From a checkpoint of a small transformer trained on Wikipedia: width 192.
Each number is 128 + 24 x the weight over its row's rms, rounded and kept within 0 to 255. Layers, rows and columns count from 0. The size above them is the row's rms in percent of the matrix's.

# layer 2 attention key, 192x192, rms 0.14, rows 0-16, columns 0-191
size [119  83  85  90  65  83  92  89  81  85  78  83  91  83  79  88  77]
[[108 122 124 143 121 139 123  97 121 111 128  95 159 112 139 148 144 134 103 156  73 132  87 141 110 128 100  86 116 105 100 174 156 142 177  86 102 131 155 119 118 114  72 192 134 137 134  92 148  94 115  93 138  92 117 201 128 144 117 157 137 169 129 116 214 131 147 140 110 131 139  72 153 110 141 109 118 153 103 104 140 104 121 131 154 124 138 124 157 167 128 116 110 110 145 111  98 108 141 130 153 104 156 145 132 132 142 111 125 142 110 152  76 116 130 143 164 158 105 142 142 149 119 136 118  93 137 131 161 105 161 142  88 153 124  84 147 125 121 123 127 122 113 108 132 107 147 136 144 134  92 163  97 137 114 135 156 106 158 121 146 167 154 133 131 152 137 158 138 123 117 149 150 147 110 127 109 176 108 141 134 142 124  90 175 125 128 112 144 133 100 111]
 [ 89 112 186 136 157 119 107 109  93 134 140  90 141  87 138 138  97 147 113 147 139 129 127 160 106 128 120 101 116  82 131 132 151 139 169  94 139 143 128 112 130 101  54 162 140 136 103  86 143 129  89 101 142 117  93 143 165 149  92 163 126 178 141 159 170 126 137 108 117 142 134 105 126 162 144 108 122 138 118 135 107  98 106 133 157 145  92 120 126 155 111 116 104 139 145 122 102 116 126 161 136 142 131 123 151 143 169 121 116 129 141 147  71 139 141 146 127 132 128 150  98 138 131 107 146 119 109 103 179 105 152 137 118 152 120 109 139 131 127 137 170  90  61 144 128 110 117 132 136 154 112 132 101 158 129 104 126 140 160 121 120 187 181 139  98 189 137 158 146 123 101 104 168 119 108 129 110 157 121 158 161 156 134  93 148 117 116 107 146 159 113 128]
 [118 100 140 136 151 139 111 127 131  91 137 148 131 142 159 148 121  89 137 123  82 141 160 132 149 126 140 165 127 100 113 109 129 134 140 111  84 138 157 109 142 129 118  69 124 147 131 100 133 130 160  86  81 110 125 111 120 139 111 132 152 121 184 137 121 112 146  81 145 139  99 116 125 168 122 111  92 156 121 120 158 154 102 112 140 167 137 118 159  95 138 127 120 112 114 124 200 138 141 121 128 149 103 109 148  87 148  92 153 123 119 132 159  93 117  94 111 142 156 147 127  83 162  85 146  94 165 137 114  96 156 126 153 123 147 126 170 108 114  93 128 102 127 118 151 100 174 163 136 134 153 122 136 139 129 105 137 161 132 124 143 166 125 127 100 118  98  97 148 108 155 137 129 109 131 140  68 122  61 172 114 107 140 117  80 154  96 130  98 158 120 112]
 [ 90 108 134 187 112 158  85 125 103 141 106 162 137 148  93 152 131 111 115 177 115 119  91 128 104 140 118 152 101 136 129 139  96 154 130 113 131 155 135 131 155 144 117 163 157 169 156 142 108 103 116 138 117 149 192 148 155 103 124 165 171 150 161 173 120 107 138 171 133 125 157  86 114 112 145 102 100 150 110 164 166  97 145 140 112 164 106 131 131 112 126 126  97 118 123 141 103 159 106 145 117 141 124 105  96 117 169 112 131 132 132 135  81 170 102  90 108 114 144 143 111 160 173 136 147 123 145 153 123 144 172 173  94 114 105 116 136 140 193 151 122 124 108 132 150  83 141 111 129 140 109 156 135 119 109 118 162 141 119 155 109 128 132 106 127 176 140 145 158 108 153 116 146 117 104 117 133 153 157 133 153 107 124 107 129 131 125 110  89 108 180 130]
 [155 155  95 120  74 163 117 128 150 132 118 129  54 116 101  92 140 127 135 107 162 138 141 129 180 132 138 132 154 107 103 124 121 125 116 134 154  97 124 135 140 159 144 107 160 108 109 132 130 141 117 112 117 113 121 147 118 134 170 126 159 116 130 124 127 114 137 128 122 114 146 150 103 165  82 134 152  52 118 127 116 171  89  96 147 110 122 141 103 111 142 141  93 104 152 110 117 121 121 117 149  91 153  97 160 130 137 140 145 113 141 171  83 125 134 115  97 103  72 136 138 132 116 184 188 145 100 129 110  98 151 123 121 121 140 167 117 161 125 135 152 160 137 100 154 136 146 120 151 131 123 113 173 126 173 140  80 135 162 148 155 107 148 103 133  95 150 114 161 133 164 102 136  94 126 129 148 129 169 132 101 148 154 120 113 135 151  70 136 103 144 139]
 [140 140 125 146 142 129 156 135 130  98 130 130 169 139 125 117 102 107 128 111 157 105 190 117 151 161 137 162 125 184 117 129  95 133 104 138 141 143 114 141 166  97 145 122 145 102 102 127 128  98 128 147 101 170 133  95 136 146 195 109 132 131 131 128 103 107 101 104 136 120 172 144 121 158 114 159 112 121 145 144  98 115 125 131 175 111 135 126 119 133 134 135  68 129 110 152 121 164 117 113 121 145 109  59 126 132 121 136 107 129 142  89 146 141 127 111 115 109 121 146 177 135 158 100 157 147  63 100 135 112 156 127 129 128  88 183 136 148 122 129 157  87 103 159 149 136  81 141 115 120 129 106 157  92 155 112 140 145 121 161 171  64 104 158 121  88 174 113 134 117 151 115 141 111 149 152 135 128 105 137 149 134 126 122 150 117 124 105  97  74 110 129]
 [131 125  99 120  92 132  92 118 156  90 124 115 109 162 165 177 119 133 101  91 150 145 152 113 128 142 139 122  96 185 156 107 111 140 102 147 104 104 110 125 142 137 116 150 157 125  86 121 115 114 122 129 129 129 167 112 124 151 105 134 146 116 133 127 135 121 158 146 105  93 147 105 121 120 133 138 100 116 102 170 109 154 154 123 136 148 113 155 107 140 148 119 156 105 133 186 139 129 142  97 132 113 144 168 160 125  76 151 101 132 114 109 122 121 133 113 135 106 178 130 169 103 122  77  80  97  68 147 150 144 156 149 106 169 100 115 122 151 160 144 157 167 148 162 100 125  88 125 137 143 148 166 143 148 129 112 138 132  87 108 111 113  98 128  99  93 129 155 135 118 116 109 140 170 184 123 139 109  81 133 169  94 169 110 124 113 104 108 122 163 126 135]
 [150 121 107 105 130 113 145 114 139 124 127 114 116 146 162 115 119  90 175 118 116 140 103 101  98 123 162 138 124 136 128 105 123 119 108 153 131  94 127 151 105 133 162 105 131 119 120 120 125 159 127 119 121 129 101  64 122 124 121 115 122 132  92 146 125 176 124 107 125 139 118 173 147 133  94 115 152 130 138 100  94 141 129  81 118 124 107 134 104 123 149 144 139 158 103 115 169 121  99 110 103 124 102 127 172  87  68 121 164 136 136 115 146 107  97 158  95  94  98 124 151 140 111 158  91 106 164 132 122 165 107 118  96  83 138 114 128 160 131 149 128 119 175 115  99 175 157 154  99 146 137 110 170 143 155 170  99 122 142 116 135 122 113 111 103  74  92 151 119 154 153 128 113 169 143  85 176 135 161 106  56  94 123 135 116 147 131 156 119 118 159 139]
 [126 117 115 145 118 133 123 166  97 120 145 118 167 157 104 112 129 135 130 128 119 149 121  84 149 112 137 137 142 141 111 123  76 150 146 102 161 125 150 115  99 139 148 127 100 118 172 107  91  97  72 135 142 128 164 157 131 131 138 143 127  92 139  99 113 139  95 169 163 143 147  93 140 107 101 103 132 122 145 101 104 111 109  98 151 122 157 133 124 121 117 116  95 115 142 161 131  93 170 120 155 102 126 154 123 138  79 116 161 130 127 132  99 107 142 126 124 133 133 141  90 103 138 153 148  92 160  94 150 111 162 156 139  99 147 153  88 148 122 120 110 137 137 146 132 134 113 100 148 202  98 107 160 107  81 166 120  89 135 155 105 150  98 136 156 112 129 129  74 126 123 139 165 116 111 150 189 119 147 154 189 107  95 125 118 144 127 135 159  78 136 117]
 [130 143 106 115 123 145 108 160  99 126  89 124 109 154 122 167 132  93 146 116 140  55 146 135 181 150 128 101  88 148 151 129  88 113 117 152 126 133  85 142 138 124 163 122 126 102 101 161  92 140 120 127 131 167 144 125 158 125 130  83 146 154 143 123 120 107 103 164 115  94 131 131 101 140 113 119 127 181 167 151 113 134 198 143 136 140 126 125 117 123 119 121 112 135 127 118 174 174 138 125 173 154 102 110 128 141 107 130 143 156 145  96 148 169 140 127 131 149 147 114 155  83 161 119 128 134  84 158 106 124 136 115 126 152 125 148 112  93 168 174 115 109 169 126 158 124 118 134 112 103  97 180 169 113 138 148 127 161 100 124 189 114 147 125 152 112  75 155 120 149  91 139 110 122 147 149 123 105 122 116 156 121 137 146 109 108 115 105 106 106 136 151]
 [132 151 129 157 151 144  97 103 161 148 146 143 134 110 103 112 205 104  98 145 179 161 135 115 122 124 109 125 147 127  96 124 152 131 139 142  98 107 146 146 105 106 127 162 134 104 159 105 146  81 161 170 176 152 119 159 124 127 158 141 162 152 132 140 147 130 126  95 137 107 146 106 141 145  78 161  93 131  95 152 106 136 129 110 148 122 116 168 128 139  98 151 131 120 103 114 104  88 121 131 127 133 145 134 140 116 127 126 118 147 134 116 182 119 120 149 152 131 103  87 160 136  76 104 158 127 146  92 110 124 117 131 126 127 176 141 150 126 130 127 122 134 113 110 185  72 154 145 121 161 124 134 149 102 153 132 114  99  72 125 155 115 141 142 108 139 118 121 106 109 168 156 143 101 144 120  81  90  99  98 137 143 119  77 156 121 163 133 133 163 102  93]
 [176 119 147 122 132 166 107 113 139 108  97 136 120 123  98 142 126 140 159 144 209 124 132 126 167 142 117  88 135 147 141 120  97 127 115 111 136 160 129  99 151 134 148  84 105 125 138 155 132 134 135 144 160 125 121 161 130 141 120  96 111 101 161 107 108  89 163 142 130 106 128 134  77 112 112 110 110 117 102 159 159 140 110 123 132 118 109 152 112 118 125 163 108 133 115 103 158 125  95 141 126 124 118 145 131 188 114 187 128 144 114  58 139 110 121 109 140 136 177  88 145 127 154 156 131 129 109 141 106 172 140 129 149 135 129 147 118 132 136 166 109 174 114 151 151 109 102  97 128 131 186 165 114 115 119 141 135 132  88 101 127 119 147 130 135 149 140  93 179 169 143 129 120 171 159 145 139 117 173 143 119 133 103 117 124 106  77 119 122 115 125  62]
 [128  94  90 154 122 111 133 127 119 131 106 113 159 131 158 148 134  92 105  91 111 122 138 120 131 140 160 145 104 110  82 171 140 118 115 131 185 130 141 161 111 105 103 169 168 133 131 118 119 133 119 103 125 112 133 129 106 163 126  71 137 178 153 141 101 105 125 136 111 146 167 192 142 157 128 148 128 111 125 165 116 151 121 142 134 120 131 146 108 103 152 135 110 106 126 139 145 115 128 122 143 115 145 136 137 158 110 158  87 114 139 125  85 152 113  97  89 131 125 133 164 113 137  82 135 128 157  86 150 132  90 114 145 139  74 149 153 142 104 173 148  98 111 169 164 156 144 118 110  94  63 137 149  98  90  81 121 103 108 150  82 115 150 146 123  85 156 123 149 138 151 113 153 126 143 157 156 128 107 154 142 137 115 162 136 114 153  96 149  99 123 126]
 [159 148 136 134 125 129 115 139 108 117 142 138 109  93 152 171 127 125 121 133 157 103 155 137 173 118 121 131 125 152 140  95 126 181 108 114  96  40 117 108 146 137 110 113 138 112 132 128 115 104 112 104 122 133 131 168 116  92 137 140 116 151  72 144 106 145 120 143 152 151 174  84 164 154 139 115 132 144 138 147 161 121 121 128 156 172 153 141 162 156 101 119 104 103 125 138 140 119 124 132 140 138 112  85 173 126 164 132 134 117 134 143 124 145  80  87 164 134 157 104 127  91 120 142 126 143  53 116 108 131 142 144  84 147 143 138  95 154 140 111 161 149  97 174 166 111 120 119 130 133 109 108 140 130 113 139 126 124 134 184 115 118  94 156  91 160 113 111 147 168 148 126 143 113 157 170 166 117 108 129 131 128 181 114  91 130 124 117 155 103 135 152]
 [107 161 103 160  89 142  78  89 160 115 131 121 126  92 129 111 144 162 115 123 177 130  97 122 135  71 146 116 160 106 141 130 156 159 198 151 169 118 169 166 113 141 114 152 111 143 132 117 134 130 137 142 104  91  91  91 108 176 128 113 114  88 122  89 112 121 102  98 113 157 106  99 150 125 103 130 115 107 102 135 115 134 121 111 108 151 112 145 148 116 125 115 152 134 119 119 137 112 116 139 124  91 109 107 102 126  98 137 145 129 119 147 127 121 174 158 117 110 127 137 103 167 112 114 125 118 159 138 130 129 112 107 123 103  91  72 173 169 144 122 171 147  97 141  79 173 133 128 136 102 143 107 152 135  91 101 109 112 115 157 162 103 132 141 171 151 128 150 162 117 139 132 156 102 144  65 115 107 101 115 121 136 146 117 136 100 125 135 121 152  98 150]
 [ 92 118 114  95 147 185 157 110 130  81 167 119 120  90 157 132 156 109 141 149 136 127 168 182 116 135 132 137 150 149 113 116 131 104 123 168 111  78 126 127 131 115 114 126 138 138 108 133 145  70 153 122 112 105 126 132 152  90 140 112 131 130 162 120 131 136 162 130 109  82 150 110 132 111 114 144 135 142 113 143 129 147 171 135 149 126 116 150 151 136  80 146 113 157 142 151 129 160 135 135  94 117  90 116  85 119 155 121 153 128 176 116 143 160 130 160 125 160 141 151 150 131 160  81 143 159 123 136  95 128 122 129 174 127 110 126 158  74 141 106 113 115 124 140 140 170  71 127 134 131 122 117 166 112 124 148 150 147  81 134 155 123 103  86 196 143 107 116 129 123  86  79 110 150 115 119 102 163 103 153 113 112 130 153 106 107 120 173 109 148 121 138]
 [117 150 184 129 125 119  93 109  66  91 130 126  92 124 101 137 160 114 140  90 142 109  69 148 120 122 104 148 123 120 140  85 131 132 125 113 105 143 139 120 113 150 121 112 111 138 116  87 107 114  99  99 139 127 132 130 145 117 167  98 151 140 118 109  98 129  90 148 155 164 140 111 114 112 124 145  88  89 126  89 160 157 101 144 151  82 151 163 107 150 151 142  93 158 141 170 111 112 122 109 102 142  93 113 108 131 108 152 122 128  98 130  87  80 128 128 158 130  97 120 158 134 174 102 137 126 142 126 118  82 129 181 146 129 123  79 114 151 117 109 100 120 119  96 166 174 137 154  84 122  70 105 157 129 139 100  95 149 134 113 141 135 157 118 102 123 129 154 123 157 139 121 102 133 131 145 131 108 103 143 156 122  86 126 103 151 140  95 167 133 134 142]]